{"n_layer": 12, "norm_place": "pre", "rope_fraction": 0.75, "bias": "none", "init": "uniform", "init_std_qkv": 0.0406, "init_std_o": 0.0406, "init_std_down": 0.0, "train_tokens": 589300000}
Each number is 128 + 24 x the weight over its row's rms, rounded and kept within 0 to 255. Layers, rows and columns count from 0. Numbers have three digits each. The size before them is the row's rms in percent of the matrix's.

# down: layer 8 MLP down (transposed), 1536x384, rms 0.0332, rows 376-504, columns 144-191
# up: layer 8 MLP up, 1536x384, rms 0.0383, rows 377-504, columns 144-191
down376 103:162109082152147136131117131140117141103153136115106109097130128143189092155139135148145150152130108178099148129132096136142127159207163139098114
up377 091:134133184128141145112137132093162098115145074117145155138132164112074140163118173159133177133142139136131137137107111114171137153159132119169153
down377 097:108128133134146121122112136132133165110140137227145169104108121110129140126167136151100169123155117159074139145106128126135110151112112131110081
up378 106:101124102109109133147154139140115119154084144119111102113144086125120112181141143160123090101090103136140154132112117129131145109108084119159170
down378 103:108144109102107119118121115121142145124093137200120130115108159105164135104134115146120132165115117112090148133143136114123133153107141079145156
up379 093:136131122099160128123141115161173158127119147142149135094137113114137134044126138126141115090144094142123117141154097179152091134144117127154098
down379 096:128148095106144175104129110099125133134119081250114154115166128098131086161096132126106106134130090113151087138090136124145158149180128089091120
up380 112:143102135130091132147095159141135110094110143120166145078162144081120118117163126181136089107127099143123134099072152113159122124139124119128150
down380 106:176135153117141149139130111143169115109096153149141138135152129087099119138128154118141115160122146153152161135097157175139165139146122160169070
up381 082:096106126156143093169115185090113103115145143113136114114098125093097133102145107167109113137126118116134133127080130104171153143124141124072117
down381 086:128119156198117108138117146101103115095141135161128102131130160119130097099126157160141124152125171119154146121124122136088126140169159143127125
up382 088:144149182147170097101140115140113133156089106147124135141141158081155081134131150101125139147140136134132103124163106073153150140157086132140123
down382 098:122133148117126072099168136090151114129122120255088109122160131117143140145144140110163118142107137139110135144131109120162134165142171130110148
up383 089:137124129122122149128162137110142171099145080152094097122121127134167117115136146122145122105117120143159157100080106081120126115137138084207147
down383 094:111139093165139132101115123130106146130124088255130105120113126136113110143122141114120135111144102160123161129093092138113166115119109145140118
up384 100:134129146114162129188104134138122118123088103128117149109150138076097137170151186094092134122117144123113102122128155121182136160183159144111144
down384 104:193082105122132139134138150121134135105158161199159124165121128117120182079142140134146131116151131149148135097138153158135150144136145123122134
up385 100:161146100159092130089120142109083148155116107114154157144169081117122149135152103118157101135139146123136140140115130090157159070155134157134159
down385 098:157131140097173091156146142107103103097123140110113150096141110135106096139142114110116141075150104153125114168163112150137115130066092155100142
up386 102:102120147104121058141125131135116082145101122099112116140161166112109110130146125134126107126113129118127107111086147100147132150118061100167138
down386 100:120088116131151129198123153126146078175145155201152151106160164088126124143143121126135134089140113125095128091113135133159124124106168097127116
up387 106:119172161144143141071119155128105116112158133096115156102169090098148147109106134085148119113113075117129120098112111110094129157160151122092147
down387 105:111130154116157145134105122117089084081107120105143151128164113115130124165098098134127126095150111139092101158176113162138145114090139178117145
up388 108:144096196112117121119110094093145134126140163139149141097117115177131123185097129118138108158131100088158121137142109134145130142087129129160122
down388 111:104114221105125136067093101144149149149158154223096128154128100153106109146117088165127104137152060089120113156137081125133146156106144172166109
up389 089:112131142110138127106100103123129084155146102145085118176136133105157088135087105133120180104096149121117111119111111103117133155134143110124100
down389 089:146087125131119158180089156128152137163097129255142149125104161123177161106150159126154112126119126141149093140132096123141152142091131138147110
up390 113:147108112140139092119099134180146155089121119107144136133184124080125141131095126138135140134176120101148137112154145117137160119127131100112175
down390 107:165120096183172125118155124126159170113138127083123075153146149102170165131151116125128143134106126103166130129164152128135135098119152143163129
up391 098:128147122142108156096132139146129115126139093120088164116151135140130132126132128104105108143136155106135078112144194124104172104150125088146135
down391 091:112131079159106132138162114140132146138128147183138168144118162141145138106158153155104106161114137142107171155128125143114113115146164131117114
up392 107:176186130127087127111160153137096127105118112125127132123174136106129109157144146115164066117139153113099133123097066093095095116123141129099133
down392 106:139116161138129105126133120111119162098149105127115051115173152121105100112137121155112112149133143093125137140059117113136119091153127177151106
up393 104:137193080134094119131109142142122104142130121119133194100167144139129115133098119156139130125118120114156132132097081109166161072096144140165176
down393 103:131138152119098115145101154139170139108143110125124128088165112164120156149133129167136139143107129093126144146149139128160148065113154142172120
up394 096:118142135148140118117107132101174121126127136146169110078106143086088125125086129134106136127084128153130137135169122102178148152163143109152115
down394 101:128115142153138118191124117144083116134094129215153122138100129090075111104093170158133149088169125147148164085098154107153061134116145109085143
up395 101:110130094174142134110102083112100161088108140120101132125115164104124119138129097161111170183124164135103114086142164118111095084100169106102157
down395 101:111151160119128128101131131172100145090135105127113147118111106117152124130069102153112169164086116133116139128148142135108143115117122152124148
up396 104:172091120112108100070122133098096088119134131108133180084134128110121151113115147105170103134080168123124142149162081142144090104147135117155113
down396 101:120129139161153109154163152100131165126130148074134156103141142148115107098144137125102097117156131107139128142113145147122101130123121098113153
up397 111:141135126126089099125106133124103099131088146123141129080140162098079150145126159158123076167112134161118126134109155141139066157079127131117147
down397 106:132120128129130131106107142155087107147107146149059128124134151127139094174133144109142125169139169106170128104077135121125136081158113108110126
up398 088:134127149159133132083150139111123139132163095108124155117139141156118117100060171124148085145134120156155130091092109118150123114141135125131134
down398 094:173098104164133098133131102120158132143162126097138158086155148141113136165150124104103093088140156153150139108099168108149171129140160128087112
up399 098:124110118157108131135125099139142138108099126123163172128148141118098127138124104129113125172077096135107134099104140093126112110128136090092139
down399 101:162113141123112138158159109136140128114131124164146135150124150141128078120223150118163119134151144086083132130127184141068168134117167133117130
up400 094:086153187182134106104144138119115102126128088128121096145163170119182106095115126123120135128109077153107139141053124084157183147139144098159181
down400 099:128134129154120150127130100112130168100143107187132116120141112118136110121105120144117115117125071106142139131103089120183114140193118138115158
up401 105:152184150101135122116112113103123110103145124116113146098146106135134152139118138116111152115103144171158153085142127117105077085136153110080152
down401 102:125153096111150158114101149150126108128123121147138123097166118115138064151139123176140121125123155167159122155122136132110154089150157134157104
up402 104:100131079162146140093139130116136120156126137123138095121127156169107086103116158108146124152136156178119100131137124097174119127134157141136121
down402 103:119146143117123135093130082120157085137117115146109147142109172158142097103109146131112117151136123134144116152162093123088173133171175141137122
up403 105:129091119123104112125129126115147145134091123125156131108147148130132106128133094088127118148116130127106117115106121120137180101117108116120128
down403 102:115107106136132106099170128109125113094139142195098100143110162154108121153171124115152110145084134139087130133091144112118126124132095127155129
up404 104:162126103166165147111099157146129164091123104105142136086162172168101118120139154104170112131126106128138158130181113141148128109122088169103140
down404 104:137070141116158107124144103143103096160124091124140116106106157147077127155122154132100132162120133138144118105154144137152120164132134142128144
up405 095:149115189142125157140138128119112159133106136133115128160140109090142108118100117130086129121123150141134139130099111087130137108121104128161166
down405 094:101134102113109126125087100132172169141130118231184143145104137142102106125127121123099087173148141126150135131142130147087114129151124111159144
up406 106:101157116166107161090132105103105161129131067122126126126157176132123088144164122127168137089123133121115136110112081117107112110119116120099183
down406 105:139145112140097161108130133154152147175174164165127067124141128099158087112105136134157096124100143150093120094141086122086094129138142132112099
up407 086:114109119095096142103134144149134140108144111134136108078154168146170078117122166127147102138148131120165126100124163145140158101113109161110133
down407 088:105134126127122151146130130151172107162128120255114121098132172141172139119128124129137086108106148122131093111104122111098144111153128127130170
up408 102:163133127142098097067169136117150097128156136113093130176164155138094142121075129193138163086105109137123136148136104124127162125162107110084104
down408 105:181115141125139119139123185110124108118138150073102117117134179145107116130152106140157156131162098090133122135150132136196161098127145171137169
up409 113:164114133135159121100123143122150099098116101099155115120109183100118132096066117127105139160079145156152101072159169129139158124148115134143135
down409 109:122137101109104161100114099136118148129146199078110157146160149178119099127112120142088165140114129165092152139142113134137145143138102137125115
up410 103:151099138079149149114119140090119160127141125118153110085141132189099101080152156109143101139110166151103127147095049102119150137130124156143108
down410 104:139137166121125159180083110108143115142108110090136130152125120117163099111100129182139124115073133137103101100190108127134136167141101127164150
up411 105:132140113137137132128112157128090176107151105116136118087148125136115141141098141113115123118107150127173139150139142120154123075155105151138157
down411 102:107113168152164128155137104140142098110137131121146094152129139156162113160164134125123167165176163091087123107083145131130151131098110153121112
up412 109:116110106174139135126096170094143135160127111110152166112150152116088102086166151139114155140146148157141152147116136089109136115156079166140092
down412 106:094136144138132160139125145162098129084155092129087141099152129140099150086097130138130151145078102161141125150105106111116124141142127132133084
up413 108:124088165120117111118080150148110129126088107117124128147151142160136112159059095151133130102138124129096122193119112120110086098128149069092105
down413 103:120129151097129104166103114137142163158113132121081133116126177184125139119077172124121122125196135128090162115110139132163117099184103106112162
up414 108:127175120147125181136165152130125078106112160123088112128146076136083150150123168143125089115099102146139129118146168161140149129103171148097150
down414 101:108169115163177156091165142124145106154126167195136122148125082141073155146099145112086124135151120113126187128106148142155139083120167172096089
up415 105:098133119147112100139137089141117126102126100105141120104141167139150133149132139125153126136107119113161141128155123152109112143115118101075151
down415 107:130119121120096162125149114147135144145145101081160132127163129132173138124087084120136145066117073134106135131087149161147111117147140159141108
up416 104:162129106125105135159118138065160174177108104119137163111133112126175140104088147091131122100176131102157105151089141132113155114151157143144164
down416 104:167146137094139108172149152135106123143102115133141174124134106108184117140128128150126090121145183109126127114117171153079106087168125151132123
up417 096:098136132069130117163150104159117158122122103121129129104136128107121085119120098158100120142133161168164191138096128124145115110096114126146124
down417 091:120135127147115142088152162109108110143150155151136121148127102121174108099134105104166142116124175108126131106134146150132157112105127108111138
up418 096:140128128055137166098102099111122121138105136126092107098119153139119135084137155115120092170167173143146111111110106111144127132146130148173190
down418 091:144114126064134128131076111141133169164120134209124148112143089147093171112139149157127153093104139137152120126128107134106123109126116162097140
up419 092:098156124154101083114111126184072064091145153105104137143138166139143097129132157114105099129113118099116103137134134140149117131175109132128159
down419 091:141119127125131149126120129178120151171138177147145137107152153131141107118108096145098145098118143110120116138180145136128135105141156116106147
up420 104:114074144104105125127155145158111106100128142104177147144117125149115111153162164152195100096084130139105132149132141154108127131123133156055185
down420 099:117140162150133120124131115160113127157103138086128119137144158143123094131127114120094155166081120122090112088135128117108122129105143119099142
up421 100:112114107144134135121136120100123119142141114125142076116129150116142122142122145158111123108138107138123130128108053156121139137137108129081111
down421 098:132115130106122086156145111135124141144128114161083130116136107107171104103121152098162112088168090124178115126137126124122139099066130120134141
up422 104:131154157111131089108130133123119140116123092101118129114139142154115135110104132120131079125102100104121124101173199129130121111138110123099084
down422 101:115130106104121119107123136139165111134143137106129090168116151158079099110134111120075113117129132154101145115118164152123085145082178123132111
up423 099:116155136141103155137092159130112162093132098128141069085144140112179107105055141142138135138155154169148126132107142161106132126188102098153151
down423 104:122119137101134179116160134116101132119128127167140094093134100087142146121083134143142122130122101125140136117164172123126135173111089147143134
up424 097:157141150159128120147184150141161129174117121144108146093154142113131089099091114158118094177088110131133133112160119127150142137143138159114147
down424 099:156059126131083087134130135136129106143106117180142051140121133164131132158110107094151102123142126115138140114166098092168119129154149116129126
up425 102:137126121126116123145116077129134139111120152118161171162121137127069115112120075139129148137117145102159128084133141095165116121098129099139168
down425 107:124145114128096125163090102119142132136143165136143132093118119151122143116137131124133149143100134100109134136137137147124113114114101133138120
up426 101:138134145095145147142170117173117148106136116140174104127161177142132115138102141107112120106124154171145108130149093126136118103129066130143173
down426 098:137153162110086154109111141136166159140132090186134148118073113162107136085110084125153118152147078131131113162087118143099115113149145154159140
up427 108:145130138159113139128134164130170170110118153118118152060154168092094136085145125162169145135134164174135118123134132128159114138109077122136093
down427 107:131136164141122185109121143142117095126158172112130162130166169114174155092123183121120170140122134157121124110108147112142159156113131113083137
up428 085:123128125075136146133145116116132115095138107131114116096109173120127088141111129138139154156125134134156131100197126084167098103126138087124120
down428 090:140145095103102111123138128093134098080111106193137108106175152127145118089151131104116122149135149144150134115129121092128123130115130108110127
up429 095:091155128171133145131105107173101098135118112128153158109183120144112157153107160136120163151133103143165127061107126124117128123139114120098117
down429 094:118119144127133118182156140137134168146106109219139178085152140112112095104144125156130120095151156122156109130119110136134165113132161163074159
up430 094:120099161187140123124144142102130136085119096118121144089147104104100091120133151104117155149153166105133131110051097102139129106186124140168135
down430 092:111118148131168132128119125109101093148125156216145120108131139151148109138147130150133144142156124100101162116080116164112132116124118150158106
up431 100:131141152151112152146095119069104141135121093135161153141156159125111079130123123143144126104121115141134134110126060104088151072098102088161182
down431 104:101111206124135150172110156147127136132141093188131142152183129094159122126094142173126148083131144150121145087148109122085139157134147146127140
up432 095:113106132149116100097122097061103147151141115112091161117133164158149102096122151171136150159069105130078139134118109133122135125128131143125117
down432 096:125122128106154113157087087125135143141149099113143122115126118173113130143122154100092154083072161170118120114127108163154098113099142129119131
up433 091:125155118151110102130132120136120104110122082123148115139159159109086093153137127109127146127101126130162093108079139119154146101117125113120124
down433 097:130120154117135088146129117090090123115137136255149161140122094125073093180132130107092151122141109130102143081124117121182123125111133125161101
up434 107:135095123099118114097142111136121171081101130119092090121148146128125097099100145145157116151126120127145111146131116126133144091138097134162139
down434 104:129108095105097139142154127108144148130127110174135125134159096125156121130120124153099129114082154113117099105145119123118124132104136138150091
up435 091:119122169100099143118161134149126087147132102128128122115127128102168138099137120107145130128186147158135131095128139119145137097115124147136146
down435 098:162132098122075132147111103128156112103127066218137144082144134161154102112128122140116081096074110123148139116153120169131122087101094126128112
up436 108:177128135126148128132188091137118116128101122123113070138125130141135129116122153132131095073076153158160154170142145151093115091153151084135150
down436 103:131139086119098093126110102121105130073120140171140169131102148137155124163115154127130120120130146135163156113110104104123128087171165134135100
up437 098:153138152123124139142174114109097197160111109138126134118152145164109101147109101122105128108121162133101144123166137116125127125133144155108138
down437 100:153132125135115089129133121141104177116116125213108128122115137118091129117123072133109131158134118126132154089127155148106156112160130127131118
up438 097:130137118118092148089137131065067159099109088132124154103137144123147098122105122155155089136128136162141115122107080098122086128113085100116115
down438 108:121119122126139116121168137128050158132145116254131143110092169097156111148124138121126118097137144115105122118105110137100149138118120109126125
up439 101:092132093163125136131118113124101112105100106116118118121153147102078113102100176096102102152116154109126098141164152108126136162121107178131087
down439 098:136165129118128157154106140149148123123100139164094139101138121122133136148085164167121134159086116129112137130104121106132106112150180138097146
up440 091:135122137135126169117146125123136148101127126119138131135127113097142157114126123103126113144097108127093138114097107100067124096154172104114110
down440 096:102130131129123161107164131141097121094088154138097116130109160110097150131163132124121130127114163120062129149128132161163163119151137131086089
up441 096:155140114154083131107165147126140123135144087130133052102113122119099134097098111144151149116129114130127127152128173111120109113083129106160094
down441 099:161102157146107101129095099111117081078130151134106105142130152138097128094158107141123095150132146127107132161136144128132093139114132140109159
up442 098:127129135149125135095148142070157102113163109113099106153142161105176115138084165112155107114150079136132121124110062127172153122161154120125159
down442 100:102187124090093134128129154137124124144135126156174158119093147128139093095151131124125128136129091080112116205121098134117108142131101141160120
up443 101:124150133144109144106132106140082142135116099106152145121152167130116121106140113127147174112067111103117085116111150125157144106086114107172165
down443 103:128158140153134108120178131121124084124160116105158148078125176143131148128113095134154153147158146167174153133070130138160141159103105114119121
up444 109:101111131151150099119126110147156108163126079132117153177120161118118125109145124091085109149118166153114103135132097132129132116099114122128175
down444 105:107086156193082094134148133129161142165143132137146142156112130125129131144119094098140119087111101096076143109092077156126071093128126180152117
up445 098:158135128114139170134195106133133185135106124120157103129171104127125086145154155113119122112104137162162121102136146094154142107106073127167140
down445 101:152098102140095154105163161122148175110138124165131116115163110134107137131088108106182097125127087123133089105157135124092130130080117136151119
up446 115:117190115130117116106123109088097128066160134113097144092106148129143108137109107147105059121137154146146111117121154133174135109086100116117147
down446 110:142158136124131147100167085137101104111139132109113161119104121168153068114128177150106123131117163097111139135150133127079138113115123136107148
up447 110:103130153130149135085164120111111167135089155126121143139126132140107081107140126150111129109115077126129145112125116138120122100125125122132139
down447 106:153167124113158161138140139112142152117129129166120145146138182100099080125118107101090135128123148124132136124193169117147090164156102091159140
up448 085:130192117106141121116151129107114157162132126116087149112133121151116082120119151154102143141128167093145142146156128126119106137109146125088117
down448 082:088145154100110130109140078154136132137141154207132094111165143135128086117115111123109115137151116103118137116128117101119092108121112142169122
up449 104:126096134130141122145097129161120146167114125109098162124154124138134122090156133132116093111147144145145117136099123122146150099155095124075185
down449 102:074119131167116143128159149106134156119150182098118090150152116117141136126138129133148149148140143147125157154109108157122180091122140157110117
up450 096:091154108146112169152124098111142107143125149126106118106163128119106151072105138121130169162113155124160127151147142165107184102124146160111148
down450 098:114105151129152150141125131096086123084110092181147145127170136170116124108127154141105167131107134185130118112100168154098120146120149100153127
up451 099:124148140139135119098123137119086102115111126110123123137125135110094177085107162153121158125142104124083115144150123106119079127129105163145108
down451 099:141129154116143110096103100148115105119131111135140089152148116148102163113144086135080121131178100111094118147110129145159100100136128133117127
up452 105:129123111143105193115091122101118157099108144111153126138118146165109125130094146113090114100113156134126105116126150126145144105122105104113213
down452 105:078081111132123089172090130119130086101149127123155116149152115125114108117136088163150122088101124159102095103158184126135129151129064148142134
up453 098:111132109173143159113092101112061124139111159108103148155180154098110082137087141091116115127143125098140139112094170116147157172130091139154143
down453 099:147118099149147095154138136147141135136103120149138132123137143108105085108109161104105149143120145095117135128099134127096127125154190150138116
up454 135:165150162134116127135127125122156112127106126141128104127096115119096105123119119135088117133157145145080139151134090112100141128134120161098068
down454 115:134150123169132129132117208136115126145040149199131145136102143165171129117113132136163117148133120128111152164100125150103106087100128135098100
up455 096:151095141124103124097153122132167122117132138115096093124151125121150114089102127199126132103128161159139147111153118137145151122123138119141110
down455 099:124104146125140144108085115126140164170133140117160145136142157162113134088119124137075122195103150123157132088136107129144132105140100138165108
up456 108:170106130127117116072101158120108115138091110117143150095142129103116140153182140119178144132078110144130108064142106131149098093158089150163104
down456 104:134096135156129128086101147114136118088125127153136159080150101119149145157194129172128170089098116126122145101113143082152118173148114091118182
up457 106:147145114125125147141111093101130117158127139126150148124121127114129089102136106186088146139114102144114147101107128157113109146107132082056118
down457 103:164139107111126119109137129119147117117127145229158137137106152117109145108129118112074123128101166127141108139151132131119096139166124113074096
up458 110:142090114137089120134131105120184123110134129107150145099142158100122139110096136097121166090108136149111086117151131113148154163106136118081117
down458 109:127106129095137148112126148159154157145106118089104110167160105116130177114153099138103131120127111099110097101124109143147060152128123103130169
up459 101:096123139110141151149175128101138152111148097139149127115130135115135077133129095118110139106143125134128164141123141103141107074155151170103186
down459 101:080135133112137151109137136114079146111126179255132124120130148113147112145101132132122105135152157119116154156114152117136146152114145164150143
up460 086:088187147119078133087151119132135107127070133124126174124132154092130088159146145105103105154177160144143107113085096086147125135136152096133150
down460 087:122139134124161152140138122121146124131088127255152117126161138129135111151119143144162128138136085141121203137090138141104133158119115102138116
up461 105:142129079132152178142112139105124118132146125108135154087129143148072092097112145098102110113113153110179131150133130157139094121147110117123144
down461 102:079139175101160147113127099164120130156147148072098146075134100118123088119138113088147106141116109146178140136127123168181140134116149133128142
up462 094:142069131075137108120133167118107124115109122136158125122146123117083086132164119120085160129159105105117165131098123121120103144124103162095132
down462 094:187150146137097083160120152081105148140092161163120150134116148147161150145112122131107110109082137139127153179126110105152140071124119119112085
up463 104:124137160113134148158113134095139105121105134120148126107099161153114134132132133136076178141113126113160114116179144138131135065111148129132136
down463 100:097144133112128152081079129128082127111126117219161126141116107136144174153121107144107138154111118178148124090156114146097112119128110092158151
up464 094:117114116102108119125103081127137158080125131136082095144125128151081154106128140114115118116118129140135138119175084125161146122174135125128126
down464 095:128100083127129155125118156165127126132096118216130127134137155122151127099138185084117114125136101143157110142155145100107135156107141126157079
up465 080:149170122101118155109156111153108111143129099151104154139097137106120137129147153143100110120148183153141193136172093121143082121103121124108101
down465 091:107145150105093125125133124177165108140141157255142188109118165119148111085160129156109128125089105158131178126130145121144136122134115128117151
up466 103:120063116124043104137127144141128109149152092122120100135133123115119070120122172105153129140097126138118115150150082087117127137149100099106132
down466 098:075116083101120124122131147116145122142148075174147112163105096095100167138153130129111151106171136114115093149128143117104124124089135122085119
up467 110:151060081125116126135103136145166132114106165107109119089142154111149096089103120149110105129136146091097108112161122154154092136110122138095118
down467 105:123114118132157155128120099130106146144127114143128190165102132113140121157128133119083178149119170121093144154104137142115143110141098098124115
up468 091:109120105107114098145194104116162118142114129147123140116116140134134112123072122172122126118119126107119102119167112099120112149108086112085122
down468 095:137138119095116125155117132121122087111155130255083136158112101149116143156141119114108103124145097125089148105141119168072169124133161126082090
up469 108:150131145132104134163081119134134181115098108114155100105117131104132111092137176149103108118102118124157163151126165180137108162150100117121126
down469 107:119171140153112160109123141136150110136117094067134096104116149170125131099111129131103172117102117139097109105126150106193095123148124116140108
up470 108:130129144142128129105115117102152097093121108117160111125136148139094128114142106142154147158122135139125139138137107140132110104152138118151122
down470 107:110116142148107082143070097149184104170124109100178147138089120115139134168124163096112094142163128116135148136104107128166042144127134157150141
up471 096:133137110126116108170148159111100104123181087110128149162180132149127112125166121121140096122097113171124162194114126145119115116108114119121153
down471 101:139139144118134152161156157132171101132111134173133115141124168094166136178157127108107135122129127116150137128142121165120180125113128119126173
up472 108:121103122110077106085139156161131110097098084104140109148162122154127150119102141154141158119104116087081153115072121146129130154127129157121091
down472 104:161084134169119077166121162117106127143131092105105145102111168141179130151124092117129116126140113151136127120163129130140170119148102110114134
up473 115:164099157121148144105120139142087107165113140117131110079162123093133130069134129149146133126161101155165128120104054132155132126110119116123118
down473 109:147132136133141105139110080157179150126111121111136088166147147174126123124178143172105148148131123153136127125127085110119096146139170116120118
up474 112:144184153147149163134121131157148150156140135102144098098138132111085100152099150187102133096098114122126122124140138144117117127116086145126167
down474 108:096143112127095131144101120160126151109158100088139133093155127104115119153120122102134117104096151121101115075138136107140114144143134072130072
up475 103:154124092097131143118140112122141119090116122101084128136109145178156111115114150140131120165156156088132118120168142163139095134133154152105120
down475 103:115128093150146117138120165139173148104124130088159126078133126112148090128152164144119162108154120105094152140124079125096106085120131139129140
up476 094:140146128131105097151087126089119132146130144121133208117136097130117109154143119137140110170107096115130123116097099143111106132106143110103106
down476 097:153169120131128113131129148083123171106109183148175105148135115125134151119117108173137148148096137168132136105151132142122110137169126144117118
up477 109:108089104127150124139123128128102094090118104123140136153124139098101125161102193115112110128138127117145140137123134111122148132156143136124102
down477 112:106121128158133140148150133122157127134113131192091145112124095122104174108118110146098127110119170137147134115154109145100138146148111158099152
up478 103:147122172107151116128092147147107101089122103103121168083156167129129106121129121112121102107092167115108132115153142186117099122123117117113099
down478 101:123139113146157145106104110114133121140119112114153133183096146111106135108131133134124126157114161135131128159146085187141146131122122136098148
up479 103:151086132126123096141133130107088144128124116120101152146132122079155127167165098117146126149142165140132119127156116118128096111094114118090148
down479 101:147100131153113105131128081148143151090116153117121118114156144144112218104144141115115113144120077146123111119174122157129127156119126170125194
up480 091:129159159142109130142188131115163101141141128136099150100175165134115092095127094094111116162142124139127092112136105107134130133135121147154099
down480 096:126095060107115089118133089105119128179125135191128130123169152146188150085119064155096123150136111104140110124177144106132168134175099129134140
up481 099:148116108099144165102102105177096185180097157108095086112138120182171141129104134147115124134148107135150123089148130111111089109129114122144132
down481 099:165157117131147113111111132124136132089150120078112156187126131174171172127171110179112144132128136123136099114112155121150178113150138105128120
up482 107:105134153136157086125127108117127107149128097116118155127142143112137107130159158113110163130128111137136155183091148102149132107131095095110156
down482 106:126086083156132142164074098135112174110147126118108115097133128110080114104120101156120144107125146106124145113089125109093118101110095115108123
up483 105:170110116154125132139151140129127153078161101123154151112155132161129109089077136140130106151154160130159147109183172115167144140095152145131151
down483 102:109106145095137124104075131119188171108115125120174120120104138154126138116146093123088133110136101111141154134139154157085125146151102138091130
up484 109:098104158123064106153114149092105146143153124132112147109136118074126113100074123133146108129098086098145112118112125092169100111136105149190133
down484 103:113115092125136124182123106109114146122131142232094136114089139117141149119128123142158088161094130111178113164139157135108123138118106133102140
up485 105:135127108134136162122147098115115150097145124133126067147102127084178118123183125110076085099113150165147091109140133146134121123126130146108129
down485 105:148146112112108121107121120116122148189158146179122153130137116127097131113123134149145126131147166152124123155129097136102102130135127111135105
up486 088:171148156082140116109156141103130090095103130126147165103155130128109085129141085130176093106112133099156149140113077110132127094101139119123085
down486 092:096128102126138127159127149099135147113106125220125134135107129134103155115153141102137134155099109104143143122110121128120121155154144129133150
up487 094:172097106131133120120140112106098123136118062101140123112123096118130115124159146113119113151154157137154122077093096106165097124165136115141132
down487 099:137162127144148133139138106124131113089147123155147160132125106160197133124135145177148134204149103096140152175085107124143105141106119182129080
up488 113:153101135123122137132123111114135142149154116138161129123143100118135133119141100122094133138160132150107135120114117097156110148161119133181144
down488 108:150089081118127156149139087137121127132151129150142106163168112153167168089090132150101161165085126142138112099145141093115129135163138108106143
up489 099:121120136112117123143119138134129139136113127140162143105163100119121110134134112175089170178083134124150099154146101070117139133116097164140106
down489 096:101170097092121120139134134125106138152113115234140102145126131113118150147088120141086106144101138138132115169151128100085071097139138147123166
up490 104:119147145146103118150110156161131140136127170129145148158131119163089122131133105141071131126169165152144140135133107131125108138096121121138134
down490 103:131116152155103138160173151142093170126136131120127174092126158174147159121150102090143092150101077168099126092132141132161144150160094146099118
up491 104:111144140154162156120116116113117141149120120103127137081128181123131103119109148164114141132101034130163153099139142093116102117119108123121130
down491 104:118127141128129105141120128147143128091140162147129117101141144118175135123136151161142150143086115187166143103179100106070122143157131128166124
up492 102:133112081122113109115137117149092121111131089130195126099164158141105146090151117156098138115089133119109122093144108115128097084102101155112157
down492 104:103199157189132148149159138101125123129137120152106163114135127143155147097122129159147113119137134130128144118146134092123144116113137152146148
up493 100:117120140098119138101137156142115115101121115127121104130130123137148152126123157132140136123123092116154152118112158099146079116094085114112104
down493 095:141116162098117162143125116128158156087136128219092152129131122105162131168120110113154147107099105111095060153112100149129144087131140111114141
up494 107:138126165138153154099165165107138084072114104119144095134145120123116119162161134120142129148164140160149107136133116080085173129106175093076152
down494 110:127162157137111132136132146153132136118136114182161155127110141142129077177136115099116131161126148081143136106143129152091172104119157107128131
up495 120:155079166119150103108139125132127159095121157103108171143163153114128121168119070089158136135142154114139155161169126138145116117129151115081126
down495 113:144101138114103124153113119142123108149127140117095123104119146119087084118141109152109148143088090125121111098153153084099139173172097136121164
up496 098:116123135151149142132123149104123127085118165134139134158115187117099111145133131149116042140104117173137114133158135169102120112085145103146170
down496 099:117104088161182121140114122116103170116161167206120161153058143140149127155112144158132129133124131182125152125123102128079128143136134111109154
up497 092:109134109111137105154154189075108160153122098147150123081118117159141115077116125094129135139100131141137114138101099107142143134129100129123151
down497 094:146113162112134114116120158151134127124105098255116149137105135155101117100127120170115162100124144125123148140136095112143138173134117072151128
up498 104:125103119110125101132125134167123127119132132107126131074143138120126187105073128118095102107133113106176104107166092158139101126162145134135111
down498 103:142123097140112113154139133127138151139121141052130153123144176137154132076151080138128114152150100096148133163162137116126123130070151139186080
up499 092:164123132142126130109137086105133146141123094105107120120131118144159117074161150100148114094114159151144162132084182125124200069117114102147175
down499 098:079147135116148126164116118112090129162134110176148130086103100148147132107137169093101130126166105170090141121121127106135155180130139107140110
up500 103:105170119094107131112141140127084151149110162134105148117120160109131101132089148129117136171100174144158123091160135127134121140125108134115121
down500 099:144114136101147130108145131123129105112139143206102150158166138085151134143128131100092150110109116118100128132124166121116128125145168156168111
up501 103:159136086124126149139116163148106139099124130124140130112158110155122124106116097166126149092112161159145140158155102133120132134135157090122102
down501 103:121102142132090151134119143089121162142147122126083122078105144143138157080119124133129147185147119109118128134134123131133123108125143083113118
up502 099:099110128146137106142134113102100167145142080135147126127165145124119100134155152185135112189126073122120163141140116135122124086129090108118119
down502 099:125126113151121097100134133108139147142128096203113140099151135112139125160105130138114149103119115130137144144107159096088098139132084153102089
up503 109:132147127088137124168113137151045101127132126114122116107148164102144105108126124120133075131176128137123140125137130130122167108138146132121123
down503 105:129127128104132155117120112147123116101124166129155155121117130138077134103131103166146102104143167175129150126116159097124139113109111158108148
up504 092:146118100106127105123109102152118137121091070153175097118146142106097112140184146108123131123113147126152123110139158124119085088118148086101096
down504 094:104091138144138139135132105101108144117127112255121104135156137129141117135067137090089126143119132102120109101154117126142143163121111104118127